config.toml
num_hidden_layers = 8
hidden_size = 320
num_attention_heads = 5
num_key_value_heads = 5
head_dim = 64
intermediate_size = 1280
vocab_size = 20006
hidden_act = "tanh_gelu"
norm = "layernorm"
norm_place = "pre"
norm_eps = 1e-05
positions = "learned"
qk_norm = false
attn_scale = 0.125
bias = "all"
tie_word_embeddings = false
parallel_block = false
init = "normal"
init_std_qkv = 0.0178
init_std_o = 0.00444
init_std_up = 0.0178
init_std_down = 0.00444
optimizer = "soap_variant"
learning_rate = 0.00319
lr_mult_o = 1.57
beta1 = 0.95
beta2 = 0.98
lr_head = 0.0117
warmup_steps = 200
schedule = "cos"
final_lr_fraction = 0.0
batch_tokens = 65536
max_seq_len = 512
doc_mask = false
train_tokens = 335600000
max_steps = 5121
dataset = "wikipedia_en"
Each number is 200 + 40 x the weight over its row's rms, rounded and kept within 0 to 999. Layers, rows and columns count from 0. The size before them is the row's rms in percent of the matrix's.

# up: layer 4 MLP up, 1280x320, rms 0.0903, rows 1243-1267, columns 128-191
# down: layer 4 MLP down (transposed), 1280x320, rms 0.0962, rows 1243-1266, columns 128-191
up1243,108,221,196,218,287,234,235,201,244,156,216,158,206,312,184,160,214,152,138,257,145,157,179,130,113,196,218,132,147,211,174,142,174,165,223,260,195,188,213,244,190,147,118,186,195,182,202,222,157,232,246,147,228,202,188,176,123,232,190,212,216,217,239,187,212
down1243,097,200,187,339,251,137,210,243,141,195,184,139,180,158,257,164,255,128,211,192,206,122,132,262,181,214,221,173,141,178,144,222,172,199,202,268,196,202,152,205,187,218,176,199,265,174,155,182,215,258,183,197,184,129,228,242,164,268,262,188,177,150,216,146,157
up1244,097,224,202,218,215,254,203,235,226,149,134,122,210,194,180,274,221,241,258,191,120,208,170,184,92,276,279,170,204,271,235,252,236,269,204,214,214,198,214,244,214,264,184,208,170,224,194,202,207,133,232,191,202,204,248,189,176,152,213,243,211,168,119,181,151
down1244,100,209,216,193,149,249,317,138,245,158,226,159,234,199,232,223,161,190,208,206,278,228,144,202,282,233,206,225,149,235,229,175,261,201,208,167,147,235,212,206,174,243,223,199,164,202,224,186,186,206,193,270,210,245,267,134,187,142,138,187,196,131,168,190,221
up1245,090,200,184,193,181,143,220,109,190,250,152,178,192,214,259,180,177,145,207,165,164,159,194,234,164,201,150,131,200,249,130,189,161,119,198,222,123,198,258,180,172,257,218,146,228,217,253,190,162,165,133,224,243,209,276,218,239,164,252,269,215,148,220,216,174
down1245,088,208,201,158,217,259,211,197,174,189,230,223,237,160,177,216,176,224,166,182,254,289,254,188,189,175,279,204,141,217,240,125,215,344,184,177,218,238,186,210,196,240,215,210,221,164,191,184,264,187,268,162,244,216,123,160,176,146,211,186,251,198,176,225,178
up1246,097,184,283,204,204,123,234,217,193,225,210,263,158,209,165,199,235,273,192,162,241,202,258,187,94,127,154,186,276,245,190,209,186,188,249,176,186,266,189,216,224,209,170,163,224,265,235,243,230,229,167,117,226,185,178,167,226,158,202,235,197,173,242,220,147
down1246,106,195,186,246,184,224,275,118,210,203,211,179,152,158,149,166,243,189,138,224,247,217,193,190,161,234,152,248,187,225,193,227,195,192,206,162,187,214,192,176,263,145,177,230,238,251,180,194,171,169,162,143,284,216,260,267,219,186,167,269,198,113,183,163,220
up1247,085,236,218,229,146,129,217,218,226,177,212,177,202,282,186,226,211,281,283,229,227,222,175,258,237,276,155,221,217,122,150,202,146,227,227,157,258,224,264,155,223,250,190,194,234,176,245,244,234,236,253,199,120,199,270,174,196,273,232,186,189,140,181,73,232
down1247,094,218,181,187,221,243,206,149,234,260,194,272,191,196,229,206,216,183,243,180,218,203,196,234,172,230,200,153,258,200,227,238,232,200,199,185,255,208,234,217,202,175,190,221,210,210,257,216,245,221,144,194,192,124,213,179,256,173,262,182,189,88,177,208,192
up1248,107,204,187,136,156,184,202,168,166,201,129,182,233,211,171,211,221,223,200,140,248,248,202,160,189,149,205,264,262,222,191,184,213,175,236,192,235,125,229,306,131,159,160,191,236,196,202,237,253,174,118,190,228,205,191,179,172,126,106,194,219,174,203,242,206
down1248,101,170,216,229,249,252,197,242,167,154,170,208,194,183,230,160,184,201,230,266,99,185,161,153,217,253,230,187,140,232,143,154,169,179,272,198,133,223,212,219,199,269,271,237,172,165,170,141,167,247,295,211,204,211,179,197,240,236,239,175,180,151,273,174,273
up1249,106,243,200,129,152,163,190,235,217,188,189,126,255,153,130,193,255,186,219,164,226,294,162,267,185,244,199,212,216,191,190,212,195,164,200,158,181,192,158,169,204,202,182,130,138,212,103,260,207,253,224,191,183,128,225,239,212,242,178,270,255,210,221,253,116
down1249,108,232,195,246,249,216,244,221,240,187,132,222,259,203,186,107,220,223,207,203,225,240,159,178,277,160,175,178,187,92,263,157,197,213,211,247,246,201,223,194,217,225,203,214,261,285,65,245,172,268,164,85,209,169,217,225,188,221,290,284,181,214,253,197,163
up1250,072,98,196,178,216,244,221,233,182,185,210,138,190,249,222,245,140,229,155,204,220,227,232,184,190,222,200,232,100,181,203,258,188,226,277,225,226,179,135,172,106,179,186,173,189,153,111,209,240,262,196,244,211,198,182,140,212,186,238,245,167,190,227,281,235
down1250,091,169,185,239,245,263,184,247,225,118,132,209,125,226,129,242,140,202,246,135,162,224,264,204,127,229,247,239,201,155,247,252,178,237,208,225,231,168,182,183,222,131,255,174,169,217,86,213,184,259,138,206,146,231,181,148,148,175,180,178,189,214,183,231,247
up1251,108,204,215,223,184,170,162,239,193,200,198,185,234,156,213,238,134,157,192,185,212,175,198,186,196,222,186,141,260,148,255,264,236,205,186,169,197,185,231,223,197,177,198,239,125,184,189,175,193,202,214,294,143,191,240,218,185,183,197,270,195,167,220,189,215
down1251,113,127,202,217,203,234,158,134,196,270,228,138,223,161,181,235,117,244,188,220,186,176,177,169,179,216,207,195,222,175,159,170,202,247,150,191,254,186,124,201,201,221,185,243,185,252,295,171,177,261,215,249,240,162,81,249,220,179,129,294,188,172,190,168,220
up1252,092,228,251,184,191,258,203,162,222,198,178,235,204,240,186,248,199,187,229,220,207,227,45,240,219,207,254,266,184,217,210,270,205,231,208,217,148,213,150,174,202,252,199,206,174,223,225,172,220,179,183,175,270,213,240,210,177,159,146,226,181,184,226,274,148
down1252,094,165,196,251,248,256,185,146,194,208,242,246,212,185,183,176,199,221,262,93,221,184,216,217,145,170,163,278,144,197,212,195,245,253,166,223,221,199,36,176,107,184,209,244,115,189,203,183,232,248,193,202,163,216,194,174,196,171,198,192,199,163,229,196,174
up1253,099,156,186,204,173,216,148,163,196,262,176,214,244,146,248,139,270,264,255,250,141,183,193,216,173,183,139,234,137,152,162,252,226,243,180,225,234,218,226,190,270,206,234,148,189,265,180,177,151,193,157,177,244,212,219,232,148,165,154,160,206,164,238,157,187
down1253,099,203,232,211,226,200,162,157,183,193,230,187,204,155,179,131,133,224,198,215,264,288,149,186,221,226,197,174,224,174,211,211,266,206,262,287,235,243,179,228,143,204,225,216,217,220,170,172,218,167,237,226,265,166,142,235,147,207,167,231,155,195,194,169,212
up1254,099,190,203,211,164,192,238,189,255,200,206,188,199,237,195,152,211,240,224,166,168,171,272,234,218,198,141,249,165,187,201,243,157,204,190,198,232,214,160,134,240,200,204,262,228,234,232,294,196,242,241,237,178,138,220,266,216,191,228,243,211,235,233,250,179
down1254,083,264,164,175,197,178,219,127,191,223,178,207,199,221,209,169,244,208,187,228,147,126,157,311,180,193,205,147,162,181,174,234,211,204,209,223,168,150,248,195,162,164,207,186,223,144,240,87,131,165,182,170,186,244,245,235,167,233,131,227,165,147,158,170,195
up1255,106,230,167,126,185,178,133,205,173,193,201,266,177,131,156,167,176,263,189,117,151,218,180,160,230,161,234,209,269,217,226,149,162,186,261,170,237,226,242,218,127,210,231,222,151,168,264,262,219,155,245,253,215,138,165,219,219,213,199,170,189,113,225,203,166
down1255,104,175,191,219,305,279,249,157,163,242,211,130,181,224,231,238,222,227,145,184,241,231,262,153,189,141,139,194,282,153,98,184,262,242,229,160,224,223,157,284,173,236,227,173,187,248,321,176,183,217,228,208,255,198,242,183,235,177,182,150,261,141,166,179,296
up1256,099,237,167,269,270,244,205,217,266,150,247,227,198,175,216,236,149,139,216,245,233,147,233,173,276,209,178,126,252,248,176,155,138,237,187,119,178,207,215,168,181,203,203,164,150,285,183,215,198,150,223,243,258,208,103,199,139,218,178,196,210,184,211,166,205
down1256,100,207,237,171,201,251,141,237,135,270,236,205,139,219,218,259,202,233,198,225,298,207,183,194,189,180,177,184,265,212,186,244,151,157,215,192,213,211,239,138,281,198,213,173,249,161,200,211,214,196,231,192,198,146,161,192,205,218,285,191,203,191,120,170,161
up1257,085,235,203,192,141,231,175,240,227,241,268,213,176,164,279,136,208,132,165,169,182,232,156,171,203,236,125,217,233,272,177,203,180,166,260,201,214,206,208,172,189,150,181,175,166,262,146,222,163,174,213,190,140,179,86,226,227,137,185,169,238,145,160,214,269
down1257,088,199,260,162,247,213,225,221,224,190,156,163,145,181,276,226,183,202,173,171,118,201,141,234,225,256,191,132,147,238,225,125,281,138,189,213,165,162,229,227,231,254,210,164,226,163,205,184,201,210,153,195,275,184,178,192,237,243,191,215,130,271,249,191,225
up1258,121,282,243,178,183,159,247,241,238,233,208,223,223,211,260,186,189,284,175,196,260,186,174,249,215,206,261,163,212,195,115,272,299,177,180,248,127,257,190,162,148,193,171,149,197,235,219,240,235,217,177,132,171,116,153,185,166,178,220,172,200,238,234,209,184
down1258,106,130,211,120,231,214,216,156,180,214,264,167,293,148,138,204,166,196,218,208,201,202,302,182,290,240,202,266,150,207,223,232,202,234,217,160,141,170,213,202,226,154,261,225,182,123,225,148,231,149,211,202,136,206,207,153,182,182,185,241,251,227,158,187,171
up1259,114,162,178,304,255,245,207,192,243,193,152,235,215,200,183,150,194,196,245,195,218,167,200,247,224,198,150,197,215,189,234,217,178,155,181,240,202,258,92,253,129,240,106,191,235,188,226,120,191,208,252,208,194,175,236,223,221,148,190,209,227,206,194,113,206
down1259,118,159,244,162,155,181,185,224,149,140,225,228,157,264,169,195,242,241,234,204,236,217,216,254,201,246,159,248,229,225,236,250,242,236,197,165,189,172,168,243,202,191,162,168,178,265,214,211,223,177,218,271,196,206,238,155,178,217,218,199,206,77,222,232,193
up1260,119,229,242,193,252,158,286,227,226,113,152,179,226,211,236,251,251,209,175,226,195,188,261,177,183,200,130,186,241,174,159,216,257,264,121,216,183,88,162,224,222,225,180,168,141,162,180,232,204,203,145,184,268,230,167,221,214,197,229,235,195,195,183,247,323
down1260,110,196,222,105,193,129,221,247,183,190,236,154,170,221,252,217,186,235,227,102,238,227,290,175,212,195,193,229,202,284,231,244,216,228,205,167,207,187,226,187,165,141,198,263,224,151,205,202,126,195,181,181,172,224,176,165,243,153,210,177,197,238,187,155,176
up1261,094,268,198,176,137,237,189,166,177,225,154,237,222,139,235,177,237,185,286,218,197,266,254,189,156,221,159,205,226,239,130,127,183,212,223,218,164,186,223,200,206,202,201,214,228,263,214,140,169,258,208,246,201,201,183,200,132,168,193,204,162,162,230,172,206
down1261,093,139,166,162,177,270,180,187,157,216,132,161,220,218,207,191,203,170,143,165,174,189,258,253,173,163,220,245,282,179,200,166,260,207,152,215,242,218,243,224,139,244,146,225,142,279,171,214,240,154,216,183,215,221,207,195,178,223,245,169,260,227,193,201,274
up1262,093,195,247,263,159,203,155,170,132,201,170,219,163,137,187,300,191,204,259,231,214,197,219,266,212,215,252,163,166,244,164,236,209,152,217,192,258,136,168,196,139,226,188,239,202,226,216,216,260,175,197,207,145,171,201,248,149,208,228,181,182,146,148,213,202
down1262,096,185,184,146,171,215,202,270,124,131,269,175,255,307,211,116,123,231,136,286,153,198,180,211,188,247,197,189,241,134,211,179,145,130,252,201,183,259,242,229,215,169,234,136,232,229,173,268,169,205,215,171,188,97,280,199,193,186,247,225,240,144,179,194,187
up1263,097,233,90,201,140,198,141,180,170,82,277,239,215,153,228,171,238,74,193,227,140,156,204,178,184,131,225,230,175,184,172,169,209,212,281,142,291,126,144,229,111,223,155,174,224,185,232,221,200,223,124,236,180,192,216,173,174,255,189,195,255,171,240,161,209
down1263,105,136,178,196,179,239,260,165,182,216,255,181,234,172,248,172,244,133,218,217,148,193,309,195,188,136,185,258,222,218,220,170,178,189,211,260,184,114,181,123,170,217,177,149,214,171,195,181,146,167,242,230,300,140,106,124,190,202,141,148,149,188,110,190,204
up1264,099,158,128,225,173,200,181,173,205,115,243,225,160,209,190,175,202,240,189,251,222,160,170,255,225,147,197,178,154,161,224,154,267,219,230,170,235,220,181,193,225,136,187,255,225,171,252,185,225,240,186,190,216,232,289,141,206,223,224,183,214,100,144,201,189
down1264,103,125,173,179,219,209,244,270,197,187,226,163,287,174,251,189,218,202,211,208,208,242,237,226,243,210,198,220,194,188,237,166,187,238,157,214,118,256,197,265,172,244,142,261,236,231,198,252,159,182,165,182,204,167,158,158,224,177,155,167,181,177,173,257,202
up1265,102,163,196,190,171,174,196,154,218,160,149,192,208,205,178,239,228,173,211,188,196,197,241,223,228,252,224,222,274,161,275,159,243,129,225,237,205,238,200,174,244,163,192,214,101,160,276,215,150,224,191,289,206,199,225,221,185,145,215,249,206,236,199,186,194
down1265,109,180,234,208,154,171,149,170,195,240,198,209,254,233,232,193,196,210,153,193,221,200,225,101,181,159,277,153,179,246,176,242,213,241,150,224,245,243,212,258,206,131,217,214,256,131,191,199,265,164,142,197,236,117,159,168,270,210,187,176,197,174,174,162,134
up1266,093,123,169,208,220,189,236,213,209,223,252,250,198,254,139,253,204,238,184,200,223,211,180,132,239,153,190,237,193,154,209,129,133,250,238,228,185,247,203,114,234,188,196,235,212,205,169,200,213,236,189,202,239,133,160,208,237,180,174,150,192,200,213,179,189
down1266,097,194,242,117,116,155,251,184,235,259,310,156,165,243,190,164,202,221,199,224,231,190,201,189,126,129,226,130,133,228,205,121,197,197,208,172,178,212,218,178,112,212,170,232,183,191,181,199,242,283,237,241,184,220,255,131,140,166,145,139,141,215,194,209,239
up1267,090,271,197,267,230,138,231,202,151,131,244,136,224,189,202,246,104,200,177,170,147,230,187,174,172,158,140,192,254,178,219,164,181,165,218,210,250,139,181,174,184,226,233,269,205,214,193,213,236,165,178,189,145,260,188,150,146,202,205,221,221,190,157,160,300